Part of a small language model's weights.
Size: 8 layers, width 64, MLP 192 SwiGLU, vocabulary 1024, 1.59M parameters.
Architecture: RMSNorm before each block, no biases in attention or MLP, untied embeddings, normalized queries and keys, value embeddings, hashed n-gram embeddings.
Training: a variant of Muon for these matrices, 120M tokens, 3650 steps.
Each number is 128 + 32 x the weight over its row's rms, rounded and kept within 0 to 255. Layers, rows and columns count from 0. Numbers have three digits each. The size before them is the row's rms in percent of the matrix's.

# layer 5 attention value, 96x64, rms 0.21, rows 36-63, columns 0-63
106:102111159156118190118140086155079140135172140113139151107109062126133121146120167071154176157184179101166112115124115154139143073150129114177140138096144215088170096135105152151135160123189154
111:116146128085117082089107103086105101151153093143083144175082150143142094113144154106129083097168156086183137185130140089088119115121101119199138167107103197098106083108151157189120085127159124
137:182138071091126150102099119186118121167149142112105122158101147106159124173215130146121088138110127119125105128141129111116098092167068135167055168145099140108113060144134136149091115141170204
129:120106120055138123145137102132137148149151102043133134179089154119193081149091135119143141146107177136144035159200142130111157147099184137146164129167137125130162084120173124148134125171112117
134:099092086079096145139137191135154163114154092128127120161146079140085161080166113081117141152159156088153160090136096085099145161030104097108150197138134116118152160151156144131111114129137073
118:122166187125114167097132113083094146113097121132152087105116160102111168134155158057105190132125180185170114115110141128165159096065159125159073080154098129123172127122127095144185147150181116
142:131113153165112152105153106082200144104129148095120139174116139132094120128105105128116102056119166142082140129128196180145086107124097089137062076098099098141149100130207061134127138105146093
122:090156141081126124200136124175121141102115161149105149173111153128155169135146151126146122140113101146142117161157110196099157122148089164111170118124065135073138180144176096133080110178066200
123:069133168100137108154101112120120080120116119147099180069136100107126067112046114170141136069194155131122100177177183101131170105085088124150093136131154147160105104095133098136125136089114100
117:149109101124157197140130112106104198090091133068116124183096170089150151142158179141135167104108156126089083083157120105169188118138141182149120108140078105126112078160172110119155100163093141
131:114134145090158184134126199133172119080163097135121142118140162087059114190128049157178075149152131158127128106129134092134128163104153138086174105056125140115147114104139088083144110131106165
118:125160149123084096094178087089107097125099175171145152146117126096082164111132159133189148155100101188149158147062061169149092126099172078173160143134144098158150172125136155157160165131124123
127:107156104105161136182145137095160079131085119214147131178115094174185104123094119105155143156133128167101111131098109083145097173136141216113144168184130143125118097123080166104174105132124104
144:133116157131122157074114128157058123076112186124068123116149112138132107115070162165192152145107101095091130078150137161141182164124116123105162111109170097188073144161148106193131132169147123
106:177152144116162138138120135130151160161157120080158148106125095122108143120145130138169111184070106206123155154051135172093095118149091119138147091130110085126115149117175197118088089082058111
129:184070147108098133182127169145150153116086078142049157100123095085144154095128037140114136112172059122138162166129150107117133091125120146139123129124146110146132155103133087107154192177136155
127:127084130094145129115121193174101126168161104092128119139134076126122132114129154129119132088094156158149103121115115172087126152051160161066118170069187177098115086122149134151177147050136142
118:168158120142100062144146096172159111116090140152146116156109168146129178150173129164094109144082092114211126107112086119136128145146161129136099153124108121159181114021165116125157168163153155
133:160146113110129095150129199150071096081115125151095143181157114123104096171183103157074103139189106097156136146126104155138142088110114117143174171189124134165149150108151109141171108130211088
130:152149075179144148078070155086177102131195156142098097138129164110110075145145162171131102101113191158173129123134118178148129147137214144124108100132126145137128122091082145121147107080183137
126:126140155175094099149072109161069143155084146085150146112141134104143145143170108079151151098129096101124167178166131138112122050096143179084076164150115124137074123160187109178175143139129106
123:133117125155092089105122134121178087168108126128099171124147125174095091095125071146102088137113176084125082167148152163137141128092098150147136147169115034155070133181131138156053127083118135
123:116084093145159182097120110127145155150149144118091112127123107177180168061118110097118084166157126169112082110054128190079122126104114131143093179080114135166120106097145159143074133194136119
151:140160136149133221153172149143121092099122143142095166129158158145197150164128091082144065126123094124116118097196094108183170097113136142201130162115132104095127107149117122069119108103167108
134:133122065107123124130096136091129149130164138096140105147150103156131128121096133104085101182097127084181124100138150076183118159182192082083120172147133058154112066127180083137088148164123149
124:102146099080163126105180104135084075176096099178109153179136088105076188146178136183167140152129159138115100174129127114149138153144110163179151137136172097157151125126159088188138140131074105
134:168139115090136134112126096163176140124142146128144172080147117112073175184145116092134142167146084103119135123151169119139094066083147122177120102077168112144199074169126121200137137082092111
139:136168162104200109162101119167145145173130164160157150122170116130075070154189146121121131155120078105058122110140132133188089133156137172091129128108087141161128113144074122198132112089128088
# layer 5 attention output (transposed), 96x64, rms 0.192, rows 36-63, columns 0-63
110:091135114182148155124188064154105152157199117155112148119185130107133100192123117164134144191166124110141146138176144106103064112098146165138100161125086123162151183153161147140107114152129190
106:117147161122116123031127095126118148146134098189094123139139130099160126089147117215205118163169143136147123112148109132110077119158153072114179181107085125102129073169160091111119149128117125
144:140119178154083183093114143088104131134140112136102146159147085207102124105116138175167083222161094183092139149154116170121092155111168109114120113185139173114138150159136084110139122114144165
137:160148122134123136139077096105133163130140158104083138133131163102115135173154088142209140151107173185194133140126123177116101085092152065073117140151180087164160123140097148111082132151172179
133:135142110100089051140148080121122136135123130092163053069163149141134156110193132120111161105201116137065130156177099094123128119085143129116145149078121112112137098117072132086082106164159092
123:131142121120113144091164129147152132072131130136127148121132098113071133154130101087121223074111121128156119112122123109109030146117100208119119109169093061137119114192141144104135128144195142
144:146145157094119140133185110146162114080071114103103161179134120142120110118165133176122129095132100093145153097047152170133123177155096150149128174134225164124119131140165162082115140162188120
125:139112129063109104109049130128130101084118201133112117128110183157144055155112133130106144155143131117147081152124108109096138134112153113145075142152122120089180203142129127158070091113053106
123:091146115130173188113116033142166131194070108124153152151090136084152146110173095153157095126149133116177174111090169177135099091129140123117137181087133072091129144110157126143167117110151130
120:135163091156104135135087194078127128058082247145065127129138112115102148134138103130122152105138127169107119132110121145130114161118105140087084159149137145153155117162122170115115153065129193
137:127136128096154115110129164169119130158094144129079095116124122108087135056155099114126120106096095171119117132106095136131185071069158173147128087078182153076113180091116158176076096168160159
115:112095099084141071107196142143125082096165097159140108109120122111140069148088095060151128153103105085119075124102107110101120115152148133080139127185090053148097139103143159109168165165100090
126:106141126063135143176105128117138185136160134131116134137105135141125118078140130058161144166080154142130184115090179108153117117106108087127157133098049129183091089088059092156110097094083149
151:089181109172143153175149169146089073142076110100141165068114177102119135149113120123125110117169115135086108140110108138086115157098133100053093155122153124163127140109149190206161132092130073
100:166082127108150095131101165167114156110180141077133110189166098149136114122141118105104154167142124159103091124074127152126193127160124048180146084186162104121119140082176149095147074134138100
132:209058062144117170100124098163161062170034166165136087134127158121197119117137140131101142101154127137106111146109152115149161161099169149129135104095142128101127151134113072130156135137135124
128:128104090111125107186165109127072108152159112071117123141134118078053159153129148172133130113144148170139151136172107221153079125102109125144134135079101097071126123124113159132144069180080154
117:221146148118116128074168125137118151070126125161159146170088117152123132126111108141109142175093086113153072182124084115080136122054152142097141071144127136157143081138094079095124165173111126
137:181119155079142110104107124139112094168120146096123136134145188157168140086126166159144085087154070165114152164133098032095064089082176156128148159111106128156146092128111101108164161143149115
130:127158216129186097110177227114135130159170112130098117079108079156114164132110115189111135077086117110186136110131100197133094101104123154139142118117110147156104111134138096102146141138124159
127:177112104164093117152099135129178111080063105082181179150121120112139099164115134164144145124177170153121163123143111085134073190161174163114072125116075088069122118160130131108168105118110143
133:113109156107109131162086121130156121135121122075166139068141155184158134142189161132157081085123163067153160146175103199133140146148177125121184169134168118139117132093132139065153140078107077
129:170116102112116130122151120157128203149166122110131117105158190124114098150118130132101153162209114162105134145133144245109147154152120123131104152122105181179120155135107128081100139154136050
152:098094128114140123170159128118158137126127166126077148107117135169096155070111160084110139160125098145158137162168183103092120152132207180083121186132105169115146163098120130125117138056212148
138:163142148169139152092128170071120153097079105052157106098172165132094162104137120120116147213120142111164121146157076141153165113118104136108141117094179167153165078145094130117136213138126122
129:108130098045146141121105147121108110146079128198153175177152112156126137096134061097189151164139128085065123139142085136108113074122145068087133180173130103113123115099120145129127182153103129
137:138131055186126109142170103111129158145092108107112148167223091141101124143118117115137139141119088074104118124133088115117092137129214129161122105152173124061080134059144141117127150157156163
139:124173091164141142164069172095125136134139084026123176183125131152133078110118150121132103089100101092079132126120091079139094120120142088181121103118099156146087154079150145155118160116099176
# layer 5 attention query, 96x64, rms 0.155, rows 64-85, columns 0-63
088:201093139157107101113089135154108235149146113126143097114163201181148164155146118096161078123132137125140140124126077154146126131127118087105096136133099154109070114110056138083092166133125134
091:109132086092105105135128075119156164133082051108124179111103170112124116079144125116103155136196172084105055131121099115141124152101127133144122125061151111135134075181142151164102081166075117
082:120109120092129076132095127143091111187148072133094128093098104118129143153090145131098150132112121093136072086111065122120138182152131119035122179069097128063107069130110089156121116149096110
090:140107100097135154149186119140177098086077207101107161151136154084134128125128141133149113130131074120096156132140150126165089136115123076181154101180144049146178155146139125136117054158163089
076:079152078105106097128182148120096167127186203160090124160157099085135177118140143131100105181101167172118099086079069165115152163125152156116116132095120145097104098158124142171152079103103144
112:167150111142105133094092116062069165122121130113124119131120135129053138146183125136084118073162140120089099112156098114107095121135170111127080169084096177140113146108092084124168101171198188
072:112121096116115080153115118122179100135186152078101133153114124054106114111138200146172125153099138140132134132196132067135166171128127082142123116104070102123087110179114110122156084080167182
092:080121114072127180173144099161154154184107158114170123114187102190214131163141109142120149149119101147077143125130177122091094125123118141151134124171104141113174167102135143188106095103187118
082:134147084179118075104097092140122109114112132142111122109123175068059108111080138084129115147137159108193152166132093178170145149151130121111143162075145077131123124117092140077162120199067152
086:101124086165175079126112158146204085092188157148128106082144116117168145110178143158182190085104132131108148109141127074139170143121136104145122090105071172140096144126140143192089126089144146
107:097069155180162140110095127105114157092055106175150159015125163134101129116091110181110121140118104123123129117076159088156173143142123143117179117100161151157124160077097105141131163149125127
119:135122101105138160077070190076129114089108120129090126167123127059018109112149182097115088086146144141111124163104117136155147107140126169139135155097161105126081128171123129128146082143073102
106:123112112147184120157188101122137178147153139096145153107124148153082156160080118093127083141105103140172132117177108036172179172140165124144099114129163136126133079147085096057090138147124169
083:135125112146127079142100045176125091067210098078142154195091160078155086103136129082090123035146132136146140119100136160122127125142118121110137127108127121111141109118141175129090106169107135
118:112150135133111111104161139115123045151104177173126119139086190084137127142083148164153090060097151097115143131161100104107153121156102128128141094173110141044146184108094127152118117194081119
120:098139115153169135069104148120161137086163127144088113084097131141108158081123096175111093093141161166061131155137159133071156109150063136143109148087144184159127179047149122136075140119158129
115:127121125120137109137103111148098088113129076111173062126094186110132113121074122152076137161147138072173140113126125122124092096150147131143061120105133101065117143203138060137203124166092111
117:159082134100052123124137070120125191149131171124091089126117123090076092151090108102114129103127161160186105164105112125121113117135173128143041106125137156102127047153137150068116157153120117
118:111127108151125091111192082116148133138117115118137167157111046139083118114151140120151146136061122119148149148082116140162128145094098090137127017154150090100077125141173157151146172070111100
095:156113158121064135150165095157134077171189170090105143155134155072104125099086142197162129164137094161114070087144138137157136106169134130144178126107125100163140131183136102117177109163188142
107:183083126109110173220107114065118148156101156101093134166152162097173136099090118167141098115124080119096125139110132119122168168128073143122132125177121083099139152182080168094099095093156116
121:139113095153107102109107057120115146164150064141110132074051136211188105105170102116116099114126123167109123123107121095138129061148127123137129125156140117147128110050125115053107087128156123
# layer 5 attention key, 96x64, rms 0.156, rows 64-85, columns 0-63
061:161134138117144129132136079146135093112170141166115098114102071113099108143097105139109135041086068142171166154139104121171121071097097096145132086160085100080096148164132092167147101094084188
050:141120085086121175075159117106171149147129095135088123126142144105128137121119121078134093114068098049178143148097106092154122149209198108179152171179141173158102128138141153152116165149122121
059:147096092100053164088140145133144092194119123174084111153135112102073147105140105161194103098097139098154129094117143141118151177214136135113101164148185162114136125115108169169123131150093169
050:135155146129157121142164116104083155121108161097113173142100197141112124131102127097099138197098129128055086042129164121084095177094208119095102138117089112128166085102156092128111132125151127
058:128154092052146106133084157101152098151136105175106062184059136156113154094153120155144120077095111152169160074168091162123190158120133154112128120133129082094158120122107174139096093108100156
067:082139028104111135163157160110106150146122091157072072077122140100092142132123140103114049135132116141151116143150131120132183146207153108150158118120083208126128083131140129146145112145096117
083:207144150185204106127137112072147111119146119125135170194155170156112097127130141152101170158122117137142080067135145143059124119101173139100141190093133153082161105143135144106116174132096130
080:114136128137119132076127117133148048116117136146153158188110149134124167169095088097138058121110110071132135162192073095131115094153103127136098120112150111189130176096092144197106134130097065
090:146130133096124121101037097155167157104149175146126132116167131103139110135157093158193130121133155159177106132075148125140141123098147165136146115180092045118115136164150106071153135116180205
139:173095171133142096155148109126131164122083140127124161206104103187140071109139124155091161195108108149133112072136136164184093141090158111075152156128192089079159130136100099087143127140142152
109:096145093112091110092134121109130174108141081214150102103095120123094154140158095088145111116117119122114126161116090093186093128201079118128153116107132155193097056169092151120169131182114147
116:076145087141091123125089141114119200120109136110119089097203128110089114128128169117113132087170154128089154158049139139114148131124104175162134137182057150118126110131169128136132135108052190
103:144143134171138075110131124089142159169131082118108151136126164156082123125116161133105150100207095112099126093133140142197089146136150154117177074125164152091096136084131122094108168191090210
116:155118127116143188099166105161169049150117172158148118108166129123147116082119088145193125074104113110135142137165076083111134151175123095136118058113085140167070124126144157153137146112194100
096:091120118150129093124174106136086127118089084171131081109173115121133132148137082053127185106142104068187119124117162072143134159125104178174102092144124156079128136100145165116111081060103160
111:147098137176110090176143162095118194075140107133134156123143112102174082099093150113104144108149162160076109159105140139107099111182148151102168198112112173114083146089119100158121060087080137
104:113128166132039076107146132118113154148142125127159146190149171162117121135095134093128039065090121059133146132121095113134141085126145142079106114100151149109160103081114089105117130175068111
087:187093163120167178122094086152164165187094134149123135151140123179163178113133116132120140122195120120152139081127174202140167084135127119178151073116146117108171142138123055148147136112117170
105:089105144157114133134110117123134102193120114146086099144163156148069107127113200030081079067131123146159139127112162172152176160193147116161146115141137152167175153137125140114102138117091155
094:123169066083152141120148094111101170110186127163120169133068156108124145148101138081118156101063099108113156127121146109066038129139135128186136072096106127147099099170105086156130140158102133
103:092165138151182158108078202185155133137166112120072091115084129101181159116096117136089109097129148113084175084081179105084126118144149097157125158191164144138146109165160119114164120154107132
105:102160153143116134168143092164093176139157118112051147108091186143117117079113110158094151139142120081088164164123186135162130148208139101186120136118098155120121117092124178142074170103178123